config.toml
norm_place = "pre"
beta1 = 0.95
batch_tokens = 65536
Each number is 128 + 32 x the weight over its row's rms, rounded and kept within 0 to 255. Layers, rows and columns count from 0. Numbers have three digits each. The size before them is the row's rms in percent of the matrix's.

# layer 2 MLP down (transposed), 512x128, rms 0.0951, rows 167-192, columns 0-127
102:157124135176117089113121101128139141151116129121131100197127054159169122134101052169100160091169154088134145115165201034180145078102143160091168150112111080110134146124130155113098181161117153129118091115166178102079171156174200146086119113105097167143079121168191124118128101129172122124157123156143178124163115168081145126116138099120141163151134166136126153139091164073104128171126
101:120133176098086189160164129095176098152132089060146081114137150155086103160149146201139123103148110188138128116138175086136149151159140101106142112066144132082121162162167127099117128110143111147115136137158111153153172086135100124042115142159130128099081097084058096126230142089106092117097158135141120101093116057132110091068186126184132102102148134124090130115162148154158109134126
078:105114110165128113105099061077109136193117134186144116086081124161100146148071153129155106177150059160118130122154160165126147099176156177102100099128109126141105170095142144109179120101163157072118148134147098101109156117195174099146181140152185100171104164164172127122117114122093115102089171175058136093164144142162116148138099169185161197169110112130180135102093105130083110115113
072:134132134155107139106111111133111101114099135133174175128141128134104147141146105159148126143140156180125192129162111190086139058147189100164152094113135103130095128175109096078178147163099146190130142131098086158240114101057079101114118128158062110132146119180139082149171139096184142135145129141141124123104097134050106124136108159179184149156104079132147138093144125116123123041145
098:035100131102147101128131114082116120155153143136155120112154136130142133129092137156148180095148183140110115107084088077203184107070129127115078191118107144108117098119134086138181104095117115148107058132179095127140159109088129170087183121101152109116127098069100142132144153120123186128163083107094150102060080119125157165109125123072150121134158103098167083217152156165098109158119
092:137109191116161171160113102143072139133137090133143086109146185093070128082206141130072100133137148129068149127136137125133098174109110177131120093072140149183204081161115134131109069103102134187124139166147109135132131052118095131100115160078169139103144123134094114158143125144137170117117120156089045101143071175132134165155091067131087098151149113161157150096116135172111074138123
102:167102132158121116127113172142148105128109155120155125097110121077160177167120135090177171093154095167115084085100141100109142136087148151130081139115064141086122098098107181105119090107147136113110133111104117112156145162118121047164153156074178134123066176136122115166050065189120127157099102121071093100101160117084115106123120141114139144085237141149118181111122117068128167123087
103:088081128113143111094108149130119107118156114107130102101083115119089167091136121127160185106141063123108113121134110164160139153128150152134128118129085111135153206150164070108108128177084082144062141133185123173136151089099130113154160091144161117124132120068162127124092172203157063108103115147092111169121117120082074054073177061151101047099151123116112138105116084081138167119146
103:098152078113089138139105117134131112182129109067128139122146179152152092142100126135102111137106078047088085124118099131167104157103074084026075078162164114104096098113128077148093088120087131174095175157175140127152130120176116141125153098108074152108084096088130181173194132083120082127099116110131105099153095137111187169112116132122112109139092142191115114092149121084103156148104
083:178175132128128146145120132090108138103147092079131147106114174107149132097134160101105134121172125134143131061155146164165201139208146170137109166133171123120108112104163182209129145156080133085072160136126168121164157086122204116097146172128159139126102165127089089126068143142120128127125063105120123155110150134180070117130126176116178159110100087111095099171193168162183119166143
095:126131124147148125128099205129082164127142117133156141169116123157069165125127106136146146175123145151157099103117114147117143130173160110156150172117166101145114198091157154137068174202166101107125114160146049148080088077152077130113174141160143153226197192156146122067062164085073098138143115139123165131112177120114132106151122132136159136132132139151104133107146188108155124110167
128:137156122146081177145129118190098160114119073095142127135128097073131179146145145157148127159136099115178110155157186172181149169067152130184163165170083139079155113119097184103156170134095143159180121172096168172063161136092193137144159164115155141139103163115138140118122164078188117148142109105126089100144138116129145049091161176102150125145164096135095137122139138137072182130096
107:107100066150092050133122104117111123125118085133095150125151075128122095168047073082141171140126113148086112151123107067168142089146133091158121120086140145144169165099112136153183142150146084157082150135149073152150186145088077117180114133185131175111087081119148165073114179138104167126140161135119156118092144124135108076140098130166100118113097106129091184070172093137139076077121
094:120150122130166129072088163170168101167107135116163118119161135144148069120120123118071129090118139182193131185132106105164127104089178042109080106178135139082104076106125154076162086167142097052172111144184146104149152133112164131146125136125143133130127131153140156118139170088129162175082126161180132145144132178147137144065134199155182125174154150095132176085112146163078110116117
100:190145104129103071123143135063171138108187048075094127124131091118104117157142113095138106109101163142140147124140211063139117101154106084127119131144069149133152140142141131109137102186110135086145101109085082153155103191093122134139160115110117124069087127105148108098103122152151158168133075064166160105112201176131150147181137102119132108143144052143147055124111077138091102129113
096:169174108132131169093148138181090203135075149125139098148181116141182133112146092122110154134176079170132156084129140134148138115171082179126073108143134091133153055144128129145175185134163136114056111171112151151101127083112112145146152164081102102132155071139145152155115117109094057109141092114136108130140120083063077113090099137153121151100094108097115188203120178182134101117147
078:128103162094138079116108116127138119047059127095121072174142132119118099132105144093153116130135101133170116175109133143111095113092086104104144115159099098104135147056162135154105116135108056140106185106116116186173187108135113129110124070149105137131137122135116122083143058099170100117115127090106116136090141078229099071115117131109066134045128133105123159074176130148137103183093
102:171180159103093113084109113168151139114149143118141122199083101068197076128106080121097089128113112133110143104158086087090092082143175121105196103177133099163107139110127169122135125115155129108142176147160149159094074153154144107119115098121139100140183085155160122094179089151106133074155182143170058141111108127079099152171085101093130148132115127143064142070149160096137151154070
099:165134151094144110141103135124178099060171084138120203125138109142185158136142145120140184118123087128136132119135101101155135095187144120074107142167078138137137139124117155144142108112140090108187095132108114101147127150171109103176129141019100113173127141119144099068115159102152143101088175157106157116160119134162077127149178135144094161105130153211188043183162180144161143142134
090:088108124114183123129105068126141163135117092181107156166178180133126110152123080109142131132169141154112122116229087082114126175120117160100124173085186078147095134158104166115134106166138098180104165117090168150140167140058107085128150173116110099185157066108154146099101144096145087104148112134178130110121130117146153098199104125117147142182119084214151104091148157113140138139162
061:112085072160137116118144156153160168143183089097169136139085109062125110084141083129150095100128173205144089167062138064201110127131104182144132098159114158069104114160132127233162111139144083150146164149144117088083126095094142126126165114083191144125172145106112146117125100100131096132179112129119088146135148123134055153150105123147113153128134122147054124101077137137136098122120
107:077118143136109121168120117119060159140141104106098132141141145084139101078169107141117149125132186135113124053056134113174187174098143180144092163124106065158125101105085147167203112119125140088105123173159135132140166142139101158137231153120165138130119119144082137101074137089101101151151075100104125080062124113063084161138133138087086083130155136109126106159137166128143118076124
089:122077162134156165090103137108161075096137082097148112121124103137117124070082169107112126067097078092103162103108151128137128119202096156141136101146215131146146111126088145148158128133146124127182145130061163089084140186166105096110186163153115126165120088140069140141170047110151157123102080167134115115152139103137199134152098137098104104109135059150106175160100168144118166175117
092:192158108092105124108139119132139143142159145107100188146131180109072069111165107136130142131170204126078077131056105158124141132154065125136113112164122103106127104099118127086076142137134137141136092143158118161114082181140150128122132159124110105111114120163167202098120157215127110131201114110182109119135163080092099112102180110097119164104155114186145074070141079095126121082177
110:081097137109136189145145101153121134113138114154111154125172126089118171133144087144101107180133087127087109109111109113147077078150112134195148085148175100051140095112094183163094116092148125114098129159144067156107155163155163204109066122155099129158134120101147112174118072142140181166107068095166146113136165176195164132180081112126135152115091116129164100139106135080174096144072
088:120122078127117121108142126176065126108209123094131135141115098143068137060105167158143069115092131121124134121217119132085147148110086160165124168142140093123095097104143127186166174149160160175125067105132149168133138101100194127156096145134133166157110153117131085090105147154206135121106136120193104132104085101125104135133130189090119178090124094097119115092152186203152151140137
# layer 2 MLP up, 512x128, rms 0.129, rows 168-192, columns 0-127
103:110116147062149158145113120132125137131097067099142109189154188134170160120109118108147120153122138074096132116152097039127100138155156107086124127168123152127072114111062123173096161080078112156155140129078155170114144150116118138141152131143101168134161132176149133130113094116078171203213119106131114123117175192120035138089148109156155132156194116106135111127157198143153129147112
101:109132162096110111188114143196164078096111141103176133162169175125096095162092157122157118112124106134114067135116151093077154153073060124185153150140097177094144138139145086199059117143100146165142065113132122117144134157135150180100129110135189114108120114048114131085088198139101160116146124161110188114162124133136139044105132103108113117102171165136089136137123120123154139161082
074:192093158115156128084132240090130137120069153129121069126122157131153132119151173148135183171156128105119120127130158154147058206149129111117165140147085138133165105129133058103137138077092159094179166135067150127094134090121105135136150118059124077135136092088124144128163176083130150171184154148108107107150143130081097171137150097109153110120109126095119130160141152163158128056179
089:148083157092147111102128157127116104137103111089174101103137122205081152099164108115142131149102109095172167118100140128090091144127143143102159101170084192099117129218085061088124100136113191120109093117110189063096134121117164160068132178132148126151123152109126145128169090066117099169134144106188143143182172155120058127125122143145126201174098092087166111119106118157140137118158
090:166096182141189137085143127166150144148163050153139135145129115145071115176141155139123094157165140101112103161089186118131122154120078096133146159146168168170140187141167082114114147099195150153166124120127151086120181097106155190144080129187154101140155118190114153164032122120155088128092111135103105114103113151092115125047118166140144091159164107102131145152060128123112149105126
107:142140126029144164111184176107096105122192133088041095140113126155107128110149192136139128151115123156093158145120146126121175085159108152078170175183176115157181083136113098095158134135108140100117144090164160136169148088141118159158090114160120147105167102138090152143210184141142121104103140149206102130115156105149154117153168131126086105147107166116159062122063144121131157111155
108:143142071195153088151164087120106149113130102127110139155168145138100166129093135149105087179086079078135075130120062124108124143151110108135118125116122141192112161166139077169113088116101107116153157145134097125103125206093136111105178080101156135079168155150109129118117072181137132150093169127158161077079072104159166128098104081104132168219126109122175105138145116127164134202091
101:115122097150156175098155166117183094083127118092145141110136133153112115109092133113131086114145162181160116181111193078101167189095100063143106171158136156150181152119103124145104161059084174076100121148138054134136116101127132103105102067092103177135120098205110118129148115129115158148105091105087063160081194105129110122132115127102103155104117132131082108122090207109110135092162
089:146101148161148159115135153115127137108127147143172131160191069092062157128126136190137091069122135126132137129051140131130059134113152113209139118075084067126188128154101119145142121126131110097122126120208132145101084176131103145175137098113149135127121178102102126106155136082164133080130148113164151148151125115075174061142162079151119179089179211124190156152102124111135110115128
080:123111165092123155120091166160147148170107083059139135163103117111106148122125118149126123104173148047149122115119141115126164116131158144166067173076152140167098064176094111118044122178112127097098154133175078131120120096127154075132098193147139167147102145085117063112155184109108138133109045136103144172121188098065164138120144140169105166068137111106141113124120156113146169114085
137:156147136162135100107141119126096138104126121096107111064188091150161127163126141133096074074118155063110102134122094136143115070125134152172150131163139149151129174082148017123127132153106147093121180103135137144098080093138121141108126069131136108145152075077101145055050034074107111142113120139113098092136131174145133158124125124136094129150137192147086140091171064118162103127160
106:107205171060044141145066122118081121128158141088122142077170110174117110118059081151136162122102187093147141096109168168146083167134141126127138204146130142131111150207108118053125128103077166126176111160120140133058106155122150141151129152186105131114094125135080138134143138112130180101081124161160158094166127154099098097158160114149150121124129131113170123176157124079103122101122
087:150090117117133131105130123129118141110127151083061125141166154109153133179180129124123132142128109132153057078195155071122192101115106165078141096144093224136149122085111095129137126136057121162142167103103158146116137099119114105135157142134088130077145119164115135178146159102177134117198123188195101123154155093134136108151147149155157106063061130126133088200089162091100145170124
106:129114105076107132069127155127104132109124166120161132136141052156060073075107130122152051133133116121102155090072137073162135133119100117095143103142123150109113123191138104141084096112119180118144109055114145099060065104071084149123206117111116151100155110094167127105161115152101129099078140081133116089075122131191119120131140113196144083098110119125155147089148109103085135066123
100:103143122068132075140143096132204114136102102120112116166085108068112113115153131134148086120112115094129157125129150123110084135187111061110175117093081167169133176111074180112129111112126071189113117154130145160119153134167118104112155063110133204123124158102081171129114139149074129156161155140129134129113124122199043132165090162168074117105154048120107122154115127089137077118088
078:189145071096159158127131086159146127129132138173137120120150133155115158141143127142106115102170156079175143151132070110166148131117166161108181101147102113149134082186079161095121149156075149067163134139112143135080158100096141150224171175090189150062080110126155070087128147127147163108159109144182139143063128173071075141109144111184094109107143093142114102139086124130112101155127
105:144097127128133104064066156159146101092113170081116094144150157214114176166178122177173118126148105139126084098126101103150163140109125107134123162105130140123153166193093086095113091095098115211124092136158196141177145182149148119104096140142123136137150132164121053158140131080131194138120166101064105141138129162112136113075156119116125097082069150093181102180088146144135150118142
119:145180110121104078077097156128159134113143076139124141132089117130141088113150127192079124132179121085087089117145110128156149161094136126122125143131155152196175115073161116146186109138088140175112166147070119138095178099085052149100184147086084127095141149180105082115097110147093088148109101114135136107144118067142131139169092154117130090101129089125196093170152043125072122103162
105:120130137168146102130172158102162106121127087132118075153099116122184093111122125156148114114111106073139105117123124057141173084114170081134077106162179116124111161104101155139089139179054144168127074044111149077140119156139139134072047166169125123119099183137105157141146170131149163132053109090150120157110156139122062147161156158130130099156156167078052120158145104133147165106141
092:141071089079126162140092080118090115154128127150108127101127085121159162150088151079145152049133096133161132121159168118165149087110109125130153173140163105131152123133129106082159150105138130156062171138145182113162188132144107079077133126144078127143103103178120111169153105138126117138073115095126079151076181131086178136099191140052155134097117101131123169129103053136065206132120
072:187116122092117123111067147128182119066151114109135175126152090090107124163126140138153126132093145095084166109081127087095124116110081163101156173170079192176109126108164096099110157132077131114093169179128160116078074174148113091071112106095078106063150116142116145177150121169114123161164118130207108153118181108136115128110169072122116088075149102131134091134065137082163142099133
099:142098058175133123151119148193176138128119136105121165134094135176133144171104112206163109168163101163182038108140172139143129159137095084117130135099172124139151191112111108172079117129077111208113141123153174152132189180150132146121089132110152156153082124144139175127098138111180101099073160098185149103166109155100131126125131126129115037142123093135117109103155106140143104129185
093:103133092079104150161124166182146180112184088108151105184137163099140103145149137116131143164162145141108176182135156107108125161104113142148178137149075196113086156095075187080126098149089095114140181110199135101127144160169050124106141158111141174120154135102152131113141102180092208117195198124120148139169115141122147186127122141142153140127175111121068097115113141127093122163103
094:106118171118069114082141133116113144135145142166155152133132068098159122096169152087134092101133210141078153126159156084140156091145144153131185141097101162190149141127163151124164130130216145156128112133137148123028131134135176140144173105167115173105174083106068071138120091133115099161127101120143123114195091123059148073117114180147089189121090127101127089140137100129154100103133
100:102084096118151127131135083103169077141169117185164138125136161113116119089165134121160077083136074151167122202191218160086115081159123144167155116127110056137160092118084151138096154114090112116123134161198179084145138119135124140154146090131103167150112125119036136136209141142113102166160132074103121129135152149149159159100111068102096141075111096114137149090114117111113110149112